Each number is 500 + 25 x the weight over its row's rms, rounded and kept within 0 to 999. Layers, rows and columns count from 0. Numbers have three digits each. The size before them is the row's rms in percent of the matrix's.

# layer 3 MLP down (transposed), 2816x704, rms 0.14, rows 2087-2105, columns 528-703
097:539500468471516511505521472532510548515518525480484510543492457490516530499472517563525479502490453524489526531478580451497500446469540529502497516502499542515526502530476521447462499533499494463484499536450476485460528462481503501493496507500519511512470506478521545509487496532505492543450537531529533470541505494475521504537458529462514498468488474479448495505489469450520469482528471513505474503500492467500489522486457491481465490465528467535485558443480476507521491479546463536502495465574504513535519486514535478469528534
103:500514497521444489491456511491534520473539486531497531533484537491510536493482512528521501537534511496507517527504476534471495484538476526486493485504515474566485444498521513505524493518492558504450523467523492501532490463468478484484488518499497485523465497485507527492514541537510518488467531503477522471525496469525481489492481537494518533505449486471514471476462498498516517509546527457524507500464473519462452466516496528470481458527518481475459508518514511490561498495522494490538520496508486461528504542529501482489510527
098:545539494513489489494502523507512517518527499523491477503459476498491540494476511496492482516495530514470495469467509470481499460424470511525491484498533510499497473514539506470508487486511489499499498486488495521502522531489513496481528503464461523505507512553483522503521513493526531494506507514498539520515452509511489525484468523515515518529470486484480543490446490506498486488479525499496496532509463493504514487490512511511477504527512481480464465508493465533557531517509457522458503464477482494525524480518501483487472459
101:513500488504505501509515501519473500499509511496454520510482522506495478433486498500466485514505494483500512536476491525482459497530533485463509461481460505468483512526473508502533505500482518543518499548482513494522465509506520459476480520509493501513530500491522476505478523528466485468466529521478529529479530482498546538533515472530519533468531479512525473570511522504489505454492494484463486579446523576479500472500475508514508477486504482480501553507502474494520549516496516473497487527495515496534524531496446489544514552
098:558494492537462554455463466481470478493511524475506524508511512508493448500479507464473519470475529518457468508501470495482486460529500527485489471500533495475488502494503525484467534485511507504496512546518472501511500475469519511490491480526486492475495481514462468420480511512537493475494501516478494480521501517531495546487546483505500500486509500510473512518515518487503499507478502499538501511527525472508469498479479503516524509499459498501473496517478497478472514478468465479466470481487509490539460553502500510471467471
096:457492527505476529465517518464503512490516521488532483508485483475483536501466513543460494506525541483524488510514493521518508480536521476460497465513525511493487498480470528477463465477518548492534471517510461520513497539537472550478523496510525448487510548487507514539454479455538507497478481474529538544504501507457504513476505480531510514484531521480558480485484475479505492463497483445480594492528512531467524487495453506497503480529475478474490532505491531519484518498468510483473439492536515455520495481502519517453524480
096:497537522479471468516526472511505522497473553519484542558516479489491497527541484480490546519502514487513538527480476500514522508460506479488438501498566526557499526510505477503521503474488472459462485535539487527503511518475489521514530500459478497480556491491545530458524479516483488543509469491459478516496495515503503548560550558491495475499510530481470503466508485501481472480492481612518536529495445525504507483478480482496490488514531481468505510502488516551485533525537479455539469501484507510518470520521500507501492530
100:518509513504505488481536493512493506510532481462518492483556498484480477501485482490506481476514537533472513448537495512533517514483533471524528513524511532472477523505492497510489516494523510496520531549453478465485475523513501528488514569535518510463481535459486516546539527489471492489515530521540488490519523546487525476488472496482449490527483539531496485472508494502510550513477519524469495443533503476514474542475500504518513505474496461509514472506490520465478471429453469487470506448507544452500482485515510495479516500
102:482517561538479511510516528482508527520468473504524486543473501538511504511456538480514497521529513499481526520551476478503543475505533511465524452551532520492538492507484485430491436515532476479481498501488534518491507524493504471524470511484475493469504497470508492528492484513477512474524482512474509509492526520462495493447542480483468562505506506477437464519482496549444503523487526472539519494500465491471516425535528480448477492436525466492452528480500531521500519515505469501512495527513500464471535491497517452490513508
097:516452521505523515489514504457529481578514474505464460483495495508520489511528527549454477547529485503549509499495492606506524500503498520498533489469488475470525467515522492559504501483468506500509516484490497505474503530508525554524479506468498530469478526473532499491503488476493465511538457501516511527461483527515528511476519489490527500491509488475501525525486487489502510472541559485493501482465511479517510460500508512491500548488499519556486521505486540501503512493496478551458483480557531487505537496496450467523553509
096:477507529451497510490500463442528503528490525487446487489491501489484490488512498464498514471535496460492531468530486528478507486463485463511458511486510504531457496493490527487516523501479454492541541448483496514487511501513487491533539513477475483464470506526528486454502456520487518548536504481515506506524493516522491471512524533451518549500507518546558484480559521452528532497515554525490511473500472514478507489534519479485520492454520503453532480518529501505512510484482481514547503495509503456494503542517494485519472459
104:499503471496519496499535511527527441536497471492521480503501532492485513519471538464485524527499488495492496516508519434487495529544502552496501446495529497469490506466536497495467498481529516512486529461552509482470508490474487478472526476480534527461482552505484510522511513509492491498500508502525505507487486483497463525457459443455493498510516485499450488569498519509474544476513504475488491552526462528467500475467491515540538512496518466455476472511476476522487476457498477527516521506474460505484524491535538490472516544
100:497519533522512511477481511561504526508494472475490517509521500495510474487457502536489502538556499534547484507467517466486522542478495533483506506459500487526506503519456515503491490479520499501519499490494486511482491525463515508556487508505529542509504498515503482512522507487489511451502497505491517477450467474471495508513468521453483479448493516518521486481507510475463511531481475492502490572525510523489549492489531495533524510520498503500517554506432481454501494481507497556502468521466509508500452500495543495478514527
104:554528496534480542503537483518527491488519534540466521523480485510438490484481477483467492551526527523449463500521519520512497505487521483521568456447547485510475530508522493499504501513506518500514532493503497526492487494505469470463514493519502489488519486520521497477491502493493530460505468471492501492515509507489481510488483490519485525463536494494511499525539449515482476494509486520488496507492509497555536493502469480504508501460530529490505495531534514473517487507483469515472485487523474509452487491522475508495495521
102:534528501536540527494492521524501502518528483521527525516510498520507525500513526471486543489497489528526455476486531521508509528496526519510513539499465485484499489501461469474496515502498500492473489508509562474509522475535485516479512526487513519496522519484493533510504482506488515487482477475527516496470486469528479518495495480423501485520484480490544537487509525515480494507504483528507505458482466526499462497540481455472498479540503460489487481499508468495495537504519490551473519503561507503528463465518518444496461473
098:508500504499491480487483447533504504481494538472499470476531511524513501501567476488522523504507510511499498483440493503484547530514507512489507518544509542456569514516473492531487506482509437488506478512510481477500550516493496451510499470459486498478535524507522504507466540520486513494491555454503512517549489448501497530510478513520507500486490478511520451486516505501519458477482533522518483483476534562494487488502483473499516505503522503490528521466509518545485474503529504478508502527494490482534469483501573486501523444
098:469485501505479529487481539526536514533528482500495477507486525512505507513499507490523480466471498512503466542454509512493497488447493519460518506473519459477507554510507500489476516525524465477519472491516482504449488500479533496523487503485478529531500512546485463531508525495502503432517494497498480464543519542552519456491535488462515529461473503466516501540504516514452455450492528539522490467492533522524476478503562454529520479478465481486525521508482491494486477513515465530493522504509460511536499497488446499551452504
101:468509493486523472514457517501459488500497514483541493504508495551510472467505485485517495476509482537503495546489481560526467533457485490506523515493543478514530519480490481526506495486473497475501521472482526479518481495513481508481530502553503524497528513486524468524570445491498508504515498565494485458524489475493522508503543470481470536461526515471494482474511497548473515506448490490497546525533525467458507533498511536476487514471464450520496484538481517473499498502497492497517530497533471530534517474499528487543495553
100:524466509574471513510465473467529518497491536474475508472539438443487507490466507473516485492503490536481483480526464486471496477489502512498546479521476528506509537494479521505492516494537520495537464516481455480503517499500567494510468543505492510508480505498514552495503498530446465541515507509508453517524487513510498484527497549519517521481508520521517516492487503459517499492487503558475497482472503515490519493483500459499538483556521503480494521527499461542510506496511497493486471439509488485461496507511507503478492490
# layer 3 MLP up, 2816x704, rms 0.277, rows 2088-2105, columns 528-703
102:450530511560499474460489506514452518487543525477497515489513500469509495496501517463501532498529512478449464519494458505520459480544542465483505474502481512499484479539549465545479505521497468478484502483506523529505515473451484501520513534527536527476488494507497512471504499493529498539474483497502500490513444510509474516496479510496492558551487487470510500472480511491539469504514505504498510472480559472481462538487526427499512534474549493535486509520531472483460497515477507494466480500468512491492457494524493528548503505
097:522474478468473481505502526479494556483546493555495487499505514463485505489495503485492552557482516447509524452512479550465475500505535467529511498502500547496504495540532461505500488506547424490528551465512498509527467504519477519499458539512508518486497490524512508538510500539512485537495492475493524475543478502527502451481468488500490504538506474481496498505553482500504486477462495504508510486538494500456495491477486527490483492482490505516543499491473525504481498495525507475493446491505482488524529498501481554510526521
103:502509507487499467496486528537547498564520504486523486510486518503482483465520512493459474497511505523470517518523490448501465507519513504524571494484460510466489493517542503498506451501444518521520481472514487498476459476503489523545503548503485505451546490482520506501505541514488469520453450465490525483515526522489489481468483512465532470492469519508479463471498527497521521482512533514533498503469432482502516473501508505481566515455511492510512496530544479485504500479470496506455504505490458460496485496531513509462490505
099:541529518512514537535468484513550467535557482479473468479477493511521483495518475505445462519501516461483495511545551484518513533533505533539532521508510511460416492544547509530479525482501552493496523508479528516505516457489492518487498488503447472533508445491486502519515478550518525502530535515515537487529502516537502519483529504518481499497501516501494517463510519494518477526518510481528506523491476490518455491506503520516456500511466474528517511505505536488518506465468480509488485474448500497462555478534457490497533507
094:518499476533507483498443488463498539481525518507508526501528497469518509522465501501485501512513456471498532497513508534513522507540511526450474429488499454552514500484510503475480500577533521526524486519521500497516506530532494494533532473559524487514484561492523530487487494500484533487539496490469505486498476527475518482492493506484503508469457489527520487490533524445477516484500510520503492562475537528511507520485495498519506481480460494501560509497489452475514505515521485473504532503503463474513485501490525513500447445
098:545470494514531480501499510521536482521520511507495499494475452488519496512552522490512519484533483502538511502529509480498499512476516454474494505481549512494478476530502462470561514519493496513512456454477470498479497513513521547475534559502521490506539492518542487475493494475495499566475537489524495469449495503471489537480526555530548490541529485479539492515499530525490522477446524543519482484496531508502496498479476485510534506490522493498497491494527511490529513545494471495531547487509510489500530522517517475519495540
102:495528515470505447492522474495469525505483464458536508482514500555488471518522510480497506536486506492512480468483515489506483495581497535538501433485497503496523538519520486543503532458534487516532514470484481481489493489491536472518483495498479526488500490486497518520549496473567484509496552512478480487487503476505507493525501465516494423494496499508482515495503463486488464502485487485467516505507498459504483509478489506478486521456502460486510491491446508499490497468515461500507516488511542521468520511509457495458517478
103:528479547496487466539546528491537548494530501503448500494492472480489509496456530470487481539484482513499515497510506470507537511502470473488502502511509499552487500480522520516543494517501464507466490467476527460490528521486510489498509494468495499483472498500514465516497498499501490498515522488489488519482533515530500516451509440491499491532499470502525489450443459520486524468490491477502531525509471488496460495493483480527537490495507516468482507492542492487467481442502518492507435509505487469485486528506532517534480469
098:502541528503501488487500517506490502473501492527473500481499476488503557471454528470532524509516489508524528541478501478458528493509527521469462511496537507484497517507517499455511465493486468493523492466491456538498494522490472515532509534523505507498503508476553467550506496461480519471522503532490498460514433512519474510521511449466473522461521475512494515507471444493486512498463497467497505500478484472475535454519514560437521522510495465474515510535469485477470488479510526490478483519496511521506462467515453497539474516
094:496506512490495439503514511529466508509524460504506485500507485487520541498495493520510522498529476502457509539489474447500541533486516480482536458483462517477532511485523496486494499551479516520482553497506541479516521475505490499456514484526489541448555512481518506533502465520516510524543511465458439548522500519507485497529489469483505499508519513526471431518473528483498500504503490540491457461511496510488502504542527491470491521517559532523577497513467483495454445488478476488482524559470452479455496478489499533491556530
107:468469482464529528527521508523497482500539504491506440512446470509548506564466523506487524513543531486523540518539490487523502484484468507523538508492503506515482516488482456498523487465492493479485528476511503481464502515498491511558508506475507527478475509487484504520539518498477540501522488499503472470519468499551491519492504524538502507514479523513470516499508489507484558465510481500511468495500518456504546463501508523482520486530541500494505519482525482478500500492477501479458504480553505461516502503475565463501454494
102:464515485505465527474522514523530531472467446500518490497501513534478471512515505524507530513527482412525515516477495452534510478552490533547489517515540483503472513550511500493512519487524526503527520465526522499495483505525510488481465503488511467493513517518495486508510485482501478536503527479492459501491484516513538525524431471494461507488490516470476519481508473515492481480543537502501514532471480485501483487473513540499517519458493492473463493443488476471513546488488489537508512511475509449493445507527505467521437491
104:511479524540479515495471502494482538500490497522488489539496471503495496508468499494516463488485490539486505503516511464478489499512494513532538494510516535514523503502521522467551502486471509492514533472522502488538529501509511517533492512491478532520533487555465517560472486495496475504509461474483493495529498525481480518471513482497496498477508515507445462458478471495487517500488477536529518510515514496498472490504466473534459473437492479528487498537527502513496476484508519480519470488486516479494491523545451497524509516
100:484484486514498494492480502500550513479560499475495521511448516506579557474532491499490510532505462475470487480495536496490478521487516481531511534501483496506524529537532509537497496493537516503522492519481530460487517497498501501504483468519481490472518460511506472506485492465503521495510477499503462511485501488509495482506490478505486471485500487507526517464485477469486479521470528541512507489497512521540479540513473451487544521506459475516492511519525519485495491481488496487501469523514513511484527492511500491503459484
097:473503480495509471496483538562503533489537535496474438492495532510482490513493515483459498523520499510474515503492495511471542510534483509515545497528502482529498495520501474520538537446513466517484497473526464505486494488475520535474505497477508507517498509527475506532506495534530516546513465554470494550489508520510498484484494443509461519507515511528518532475511511505481478480557497442532511507507479462489500454546502483490512467488458498510512527532485543497480473525496523501509500460480472494492513539492503493514557483
097:477524462526502537461480488553511514500510483507499495523492518486483489497503543503467538511427508499499529537476542542488513474462525497471502509493477506484480502514516478452519523538437465467524505497497498467490510489481510492505480500515498490517520521523478526531518510507507463545506512468515497458552532475503523514523491489511520528493532541471496495481499467533483511538500525495529467510498508517525471512518525510464477515491463499493448514505467524509484466556525505484543488542532499498537495465484485499499484485
103:493444485487503511490490510514502501488531470481529466470508540519506473487447496490456507445556529533516538486502485533504444522456526552518507503485540507534507499477518505510484477493506550535495487538449514500498473547535465504461498472500513499454485467528529531523493443492525510496515506488502485498500492502477552506508466491483515494503556509446501520480543487535489479495516534487510487509504489502480510514530498530466502537461498469469494543490558509493520474502537529490515481501469541491524493533546487458505492533
104:468487497481482489483472580460509516525496476501520496513494492444508546542520498526534487479492492471518496514485493523479509513478510540475517503497517545483473503501515462501531466480513539491499490531483513507534505520483503498530516462521499519491518527494497485521528521548494503509476511506483478526503479505505528529486492482540477500503527499520509518474488457522479450527507461524475496496498509483498493483502500528516491493539487489527507479519498510498516460508546514488479457526519536510487487508527487518519470535